Part of a small language model's weights.
Architecture: rotary positions, untied embeddings, normalized queries and keys, exclusive self-attention, hashed n-gram embeddings, an embedding shortcut, learned residual scales, skips across layers.
Each number is 500 + 50 x the weight over its row's rms, rounded and kept within 0 to 999. Layers, rows and columns count from 0. Numbers have three digits each. The size before them is the row's rms in percent of the matrix's.

# layer 10 MLP up, 768x128, rms 0.583, rows 406-431, columns 0-127
101:467433551446563451571571515558483522487576516460494494532531518497436463481509547426599444522474554500542501496527497487364503563513457563501565479485567440545514457463569563414567385471547390420565485520492552458484549536527539542515503449526387585483412486500515484519497507467635503453621529452497487526460525531445489495542492519529522430383490534505514427493493591450557471484456
112:557546491479510523505512460398578528597505503517474481560446491472489533630533532508635450501564579495441523559611475518506535581455556518519479448557498495525559395569515579470530556507488441431507523536546502523489467466509510577607534497513436492547550508567555456531553486460521483511587573475511531598608497467606570450489550537455449500513532497543538567554547482537414575500514
004:565489466487493443514560456618420440485502481465508536505478485497566424514562493422585392554505551568548493473483469462454469453460526502440503464473493507509548556500424616473523376487456471453458470464504637432550404458418525530550405476468587540535563550544503502468520560470499567503509520458472405506541441461601473488534462470550480461502503375574482520489464478440463500457448
088:565366540497547479491490491501486555514508538422514474493534534457599513520496535466458496579514547440406487580550615467490432429467451561445514535447530422506542505440536573508397497477604456517472590474530494472505494494510474519518550491596502494548494476481468598538468548565520461471517502528442517569462482645470467557534442588626566471472467522558488509535565548524557467406459
102:503450445391455517504524496481477529385460455388552533405474567575459456528527466450477485435553463572522425466449488465486551437478459453554452501500462486464582563480467531469526478469465574495488483580524432529414508528596510511490460568456623445452492452439532481537571499542476558497529493400586514536539501501490458522476448437561417628469490522509477454590545514570464416463540
095:501535463475553504447489493507500464551438522461450473459469566436517498454469575515540457447487529481418552534433519540430436534439504457386489469539447601486540482525539485485603471482447432585542510499436534460470419400538502458574564443560607499474593489451511466469606494382467539455481540498411434516573484517457525460538493536488469543477514504500571568501552532438651499437538
108:470510429497550498523481495542529446596520460497571420529489574534460505571463505448508474462475577433468493448552620534519530643557494457515430509440441435482575462400504504460457504468404506545499554438459534484546394593473358449532438491506569530500547439459534455516522435515572493513424486518466546471390531485557503466508468480435525507424433520497531499500458576518398488490514
098:434480466540560475426526451439413468551442484515552438513563545525506477496482550479451453517523457495504477474592534427583494512460506509593483649536507582459514500473578518491538565530558591449496494530392541538495439501530442515466543545466523509514554482491462512502598543569513457465530430340503488538506430442492528523498539646493515513574527538513417458458499503539502362489542
100:486554444520532512494511432474631478488463512449511505437421531430532498499526548489481431560515536551497468486396622446458450374471465478385488401495398447481516420419420513519536416522526472478408523535539542540540475591543442508456524563524480516540506413457509533505464454516476453523472604455557497498487577518519455443481457481448391516521412541598498486509513560524503467453505
093:561448444562476526401521514492542491452463527469480430484445468474517473547540524487499532508432473621525385536453575558388484533501480529521557534561503392525578481511480481439474467537620534479541538379476462575524544469578449479506454504470467508533523441532554476496545533421470556536516447469501500561536544576431473457450531558481449464427456483418607509635452425498487499543450
102:431499575457539560545460558503617485518342548490534479435523481433440446449538548462515532382531507528544496459497520460555513454521482572465516501460402447546556537534485511506428371503533537512497497470406432487564562566582526487510498565539483503607544471524518530532509441505428453511506609413436553487499502493500473533480497504423507561556483468412525502495535437522398507588551
097:540575480538435408357602560509465527504523509450439479603451561480468474453464519533442563573476508431435445506422511445573550553411560497569537502448468553528509563426460515536561562426492497485462562569425476499587468455499515471576567546538504456505527405524460576540575467503519503526522474528473431457526498496475471553448463487491519463422503598508439498465513576424476587456529
105:518516460465494466480383460507450557557515467529522539437503456428496480509397590459406486475531522533464464616534483440512510393477482529514498535492486514534572481545474397461498505441529473412542467563525427476458506563398555518532472522472464509500537483563352444513481547523490496557357564544473482443498502522542512459435481470483493503534381484470552490425433537450453410394534
098:537565422520496577507495498447538580546506415500460528588493552539484490469507530477585479515538370496547476511450507447466618494492538581480442463523357523387530356588557465452491512524549455528543473510424543442439485461460440551554452477528525520509489511468448478517492449483543493458419490501542550517495511510616531482503594531496501569535476446499450427534440397487564553483439
099:471411550543597532445494508558481428495531520609545530511497511416555554416458487445483437509389453584510520564497607526538424532564497481420545514483439565524530478519505480464569517560561505512639472464433499497418444484588506399507510479556545454515523543483497493514512480579496575521602493482520419515428398528507440396545479470533562494503476536552505436442483509551560486513488
108:479414459462510462506528508536426497511523524487567474418539473490509482556520631521578448485421535519520510450540491471524525509527537466506443521440525468520608572436514409530561574467425461578482581548531516510467523551540480490492483472484503543478499476466556437508396561553592532454471497498385424512525507465493410506375525467478494603457527689540526496525524546459442534431525
092:487459497421476511458499465479521529548405584501536533504502539453482472459508407464549480529447470502539555503534431476562505486475536513476433435531484417589536431552387541460560509521558386512499540523532473554489460567445515489486508344530425480492523476519534497521466462478438608499499449476406497604393491595545513449514535505459563492425498561492628489447532472547602546441504
098:434619459486522563494471470467531448446484477531612503455530462561485581609555538470498508495484605604565478547568452498479521529517508500578523532525502540502494453510479540503435564565545488463474477622564485499500473493413554413430541524409399475612531552466531380474525526473512533539493386485480472494566557448464517544521467470460511434466491467530522531464568436501522490448390
105:464467492452489582490420449446502512502537517505450363522627508549440468534431497454516570469466540552536485571421425508432472385491536502448468462504496552547512527507483468418538475542475514485474482484548524387488529464559479514490482466512473474588458464587537525499491649409498518552557435598503513542456448501491521458570422475447569484599390468565472526419483530476561515472489
105:534517603424567494433455513459523535465491556493452516476444538556404488598536500457499507515506516602554450502419428454457549433600539497598581492548505469396541496487593487427501548521517483502540549430474440396505480425452470456529569525448486577508462489454445539507518532490470444409565568547455616479445532478474568512422463514524535468496505563591514447466510491410439512532478
079:552505511530498475536467550504576542434482616447435516543482546572532462512572440503474462548431446446453513479451462446424524413481518562548538478512497566537552511488586504460469471395440497482495474505487531485473440470433508420591563497499431571523442458536576551453513513468575558548566494439422560401566498598491535502544567485413490511570542462416479390513459549529383480485510
112:404484589522513551481538424578583465471493493398572498529556581536506508528497592530455544581481529479531463528571547427523459550546480516463506590503499564444506534516440482494496505556471545554481540521489445468485521551572444477485473575494415474551481483570482562487562538520493541540593480567417573574463507511608426464509481623461527499548448469532414467453529576383500584528448
106:450443525495528491408604503500479448497482473443491539569505576492491513525547520415474552496480545528456529409487351538458375538489478469585500524533619544494490534498565503534440435459567501536489551537394481525420455592589589589428478450517515450484479564479545554468505507450506458447548463506506500436495511457406454541494470450516511526434479436524435553598525524473547529580559
099:480463553428514461449455538511461546530481464443475480519534396484422548560598420521481392426515470471507480522534460441525477438540463442494475500477485446446469459622524494501497472471440509472493475574539438498565478428404593523425436518445365528535516497429452529464579611535483528436539474483517533488471477489467439511511437386469446534502496455513496487484409454496546563633436
113:353501434501565388461495434440465477410491535456568536579561503532416450481532512530463463498450492553468488510511534574481576535510611535509507410501483562554438591546468645439425531489507449432520594527439472489496530474445501456524519484514435525498445429545565462555454421575466569500488558484489477483485473480511492463489523491488476419513516576552618525532505491502567469447432
095:461640517544525554473538492475447465503601470541581457520411570465401455452522468482483488518492473465452572553469418431473504435476504550506430388408460587506486548586525521537558442485577588492514493429507553550502475516431451545462472544509530565587551607405478447507483514484475512510436405507482450443538472458490576512600502449525552452502473448508522576491509495562547491542460
# layer 10 MLP down (transposed), 768x128, rms 0.283, rows 406-430, columns 0-127
101:482487517369451508546499532564463508540565476460479521521587485538476500413419564369559439467487502557541447443496500457522501493586477440491550598471471455451404539435500498489567503450615444538522447526479463581491489458514572469521522530523424556483467520545455503395473584447524500471424529549566452578506432512588502505547491489451527463435520483546607484484572433605496517548478
106:436548549494466551580477484496485476505557513445435459496494454478407653520485468434498466537514477447539498529615509561540486498521542613457452508472476532497507499510521513480489456443468466529439537560515614515471474537511514465432527481500513414491435453489504427538578513505477510479545566528509463475478599459496556458505565433534461612499593388619477450518456467524535325524445
007:455432554439415404514478553535543458506511528471586502640546493478460453547538552550498446517502461549515474578557542540530420522446488512441520461569567509510486480580522467583320545420453481508434494529480479465499434455494489531449471420464578520510482520500490466471529426410527515602499600456587508462499431500459479491560485499431464579532470491547505427450564578546517536509536
087:558479448513515514557551432527461556545545531413462509546542570531430455511406499456563543490539453463406463583486527485594478429533522472508622494525483466494504520502503500507494491446366504529468525464537420535473532569540486524509496591571496514517501443483475505478481469437549465458522457599414490498459498677451451485516446531556442538427424504480514514525443615483496550624447
103:531366515463452519469556489608471451448573431407515396504495610516419495577538558503411545535528472507504504534427428570470550547467494419434517423453434488484506558498507468462497507445501469519512449495463544588459468529443514493461465476482595491445561548416602483573489521469549596480526428508517513525549513560497546525438437409511514547492489517513472615537450561575503503464540
092:520465502495524488514527503578456439435428482499581484407508508538543485516473509528467458494505514451454514527453550583523570487468524485493421506444385498568500441413523479517491487474529433451490476519508519517556407511539460489553550428512503460484522540470508529563640526516422490562556495559509463406472653655528505499447509493423578430446514385421574509564486473478561449533559
111:478473430495473547504491434499541539514536498471499496552474459549388537570394484431494563450537485574438502478521571432370505586474527500499486637481466570462503487417463462474425485464517460563496420544557554575516547510537495428560435541565545486494495471525573491569434585543534517422563474474517507513472561482471506481513547484420483490571517429564443589422407536567442543533450
099:485536510483493467482586533533527537444488487507485506473496449536434530525423534492503504521514554410489413465506496525331508488593497595526473402428511558517494471621545534584487441511585511403469523483499521480463528559493517511528522425519459418567543541409518544471445398504407472537598479532561459505460489484546484525558512459386478531543467564550550610480458421486580526490479
101:497499500531527527520465552432418455500500474488531632491562434524553538537502512508440470576393495515574578448504629458381562447416551439522543531500514458401505525407507515508448467438548498493530522603490529487538428550479528437504563557574419536541445599519476530505499392467514458541508605471506478484535492507521528369471467480494451529446494535482465499517490475609505488493427
094:545501475499566580489519473456525514493448499477483500559456489546585489484497502524488431471489500457456524536441463563495461510461494546531494558498448507532517533484487417590473447437440575488525400507591474509501438535485448456596508499563457471626401504466560521387443536504444520538478455442568506551554513623515498492601513444337511475494624463430541558490439514451563506539422
096:463417521513506461552523562541495520486433461526463580481450532536479494493582546557493566597469498356590534569455550485379413490395537429452490463517512445429530468525512500445539496540479554501489370534552451556452533500511508440591443524548465545545504508450581505488455496464439450547567472494576496478513556474510483486524460444460446549531474483574506485487465519536529501392653
099:557503632494515491402471576543491540521515527510494426596441560532480385479493576551506463513446454391389425475465551537524504536401491487517569466494520519526507446521519466536527501388383494584472541458421504499490544492496417518585586540506551432473465476634520538501589472482534548495488453503511423528474526431447509532523523504482503514412497463541558474471566489533542560482435
097:455494433435535538499507528558483456562471426608551533521395429595573537598558576525469429483495466528564479503552493480490565458472453513460566541586539531473413489486426591524542450486515548428524476494485511380495533540528481451522410450504555511550436459444492504446546499507465433460502546516518558410458553416487487381462523528609598488532492499448517472528539557576458456497521
102:505496441564527475514506525506502496492515578474551480540451446434516510477543518509456534466499511529463544490566540446542605451507441580543523470482518501502541463484476502448521498489470417462502578519524380557561482524607530480519517446475481563555600605540501551619533491439445387466559497386489465561416489470541494590469508559434527430495496489479365487475496379491389466514580
096:460440488563457442486546494413592504604576485524586475430501463536603476501557545548502576461418443402531465561449604475447487538532421442430597487592511475423599470527470515439519534536469503473478473515503493513392558558492466489533518515515569477414444545487492490463460517586503530483515475453448522550512498545597456527410445424561563551492438497456495482472462445493562487559517
113:459513487495459486541449518603450559479515583551470455460526558572449471517497581439500505497495557589541625481545432469440406468493434409512481481482483496536475506443472456490611575550555574521478474539576554455514503529547383459494467494588462466523527491483455478511504477489619503520456432611513372481533472368508502493498529502490456620505515537445543490406498489500497478555477
094:465488447546524530478454522480470492518441518532568575449465570459485548465462435575582515566553529453549586394536429486585482566444494445504439470550589413515461615540499483421543480490488550570496581468452420478543447514469470522493494478517454461461551507511488479607547480505447539436518500523413574553473500677450491518498486568443539558442495532502499408443492461562527508475428
097:481611467491490493504409566452458404488494569498468544430580472505535567568522499444505476421480476492425535628513456491457516494546465561554496531574585487496376522532380577572524482523543398470448482551543411493494506436425574402442483524448454475534495475561491500505410439537459534487532460497606508555554438452553542566527560498521429479511484437528558545519485527481480486495513
104:490451536453522491437519498458442511503531619624496511457529501386443545555497474501481439379483504523400462483521450537513526504576434457534475551391496498433535494447504508491444493497482550491373489444513554431540421518529497531454633446488533459562529509551465501505502427456515535483455520541622562546518467474571515392516499536514512460635524516585501558515546473441545535537484
102:466565507538543474491450509565527516634461486551456510435541549433502519548487488494471494523344549571526503528532456406451513458539420517544421541460547491483450452471449463449461642467510584551492453407558446464561487542488405420508537459541488560571511500530483516576580546495494420422513625444539507566492504504530474500520491545492450420479460511531522457515530471479500516371525
082:463436479402520416552555568475554550505505462482533549552587520476508473493497489500532516498554503530498550467500632528471488526525504563427447434536544484493497507502527433510453521496492434533476455505418534654515436501451514463346500523467521444441438579522514511484419538491533432381536580529525523599491401583428514487449535548601462505572414492418473502487532494478542484507549
113:445504411487437479509416386492583507487449492351425491478533493569499477461513492566468475553574531582486418507530506564479511456549483545531522509517521478418489551585509536441547467419496512507524467524435528463532538484441478540500495515439477476558556442475554601481555467536523380537584594535397517456547517458497468497456473571508499494518559529475449628488492467387552552590495
106:543421418562540481378516499509545473502586536463492591487536529466440504460455521482469609509469529479451514379510508433479482453466388474422507570625535502600451469491388489492506578434523497585549483560448507488407482550484532479543519453550535443421526498616457539521463552487463565522597477536486548524559511504481453496492513445484621458472487481578542459480495490455520470480469
098:425514559554592505439490500471443508432515460487522408529436434425542494483525446542547424479500492510528527502564416434454536528575537430501557510530467425527432481509534431511504539504542592504487461515638524502586532480599534551464460488515449467566557486475402520440484499467589606456436572473516545529414525536479474540436456447571542510543504471428469515475411496473547548634506
108:386481455490519453519500487441488475436498498512566539551497496395512565487588519531521551516535508465467565421537441479495515551522429473415463438562588476583461610529511468465559516612478492502493525485462456465596512569416443474462532477508470407515492480539546490500652486501385517522524510491472505503484536493407525494602425442470530436559458504514567514489452511563525573579394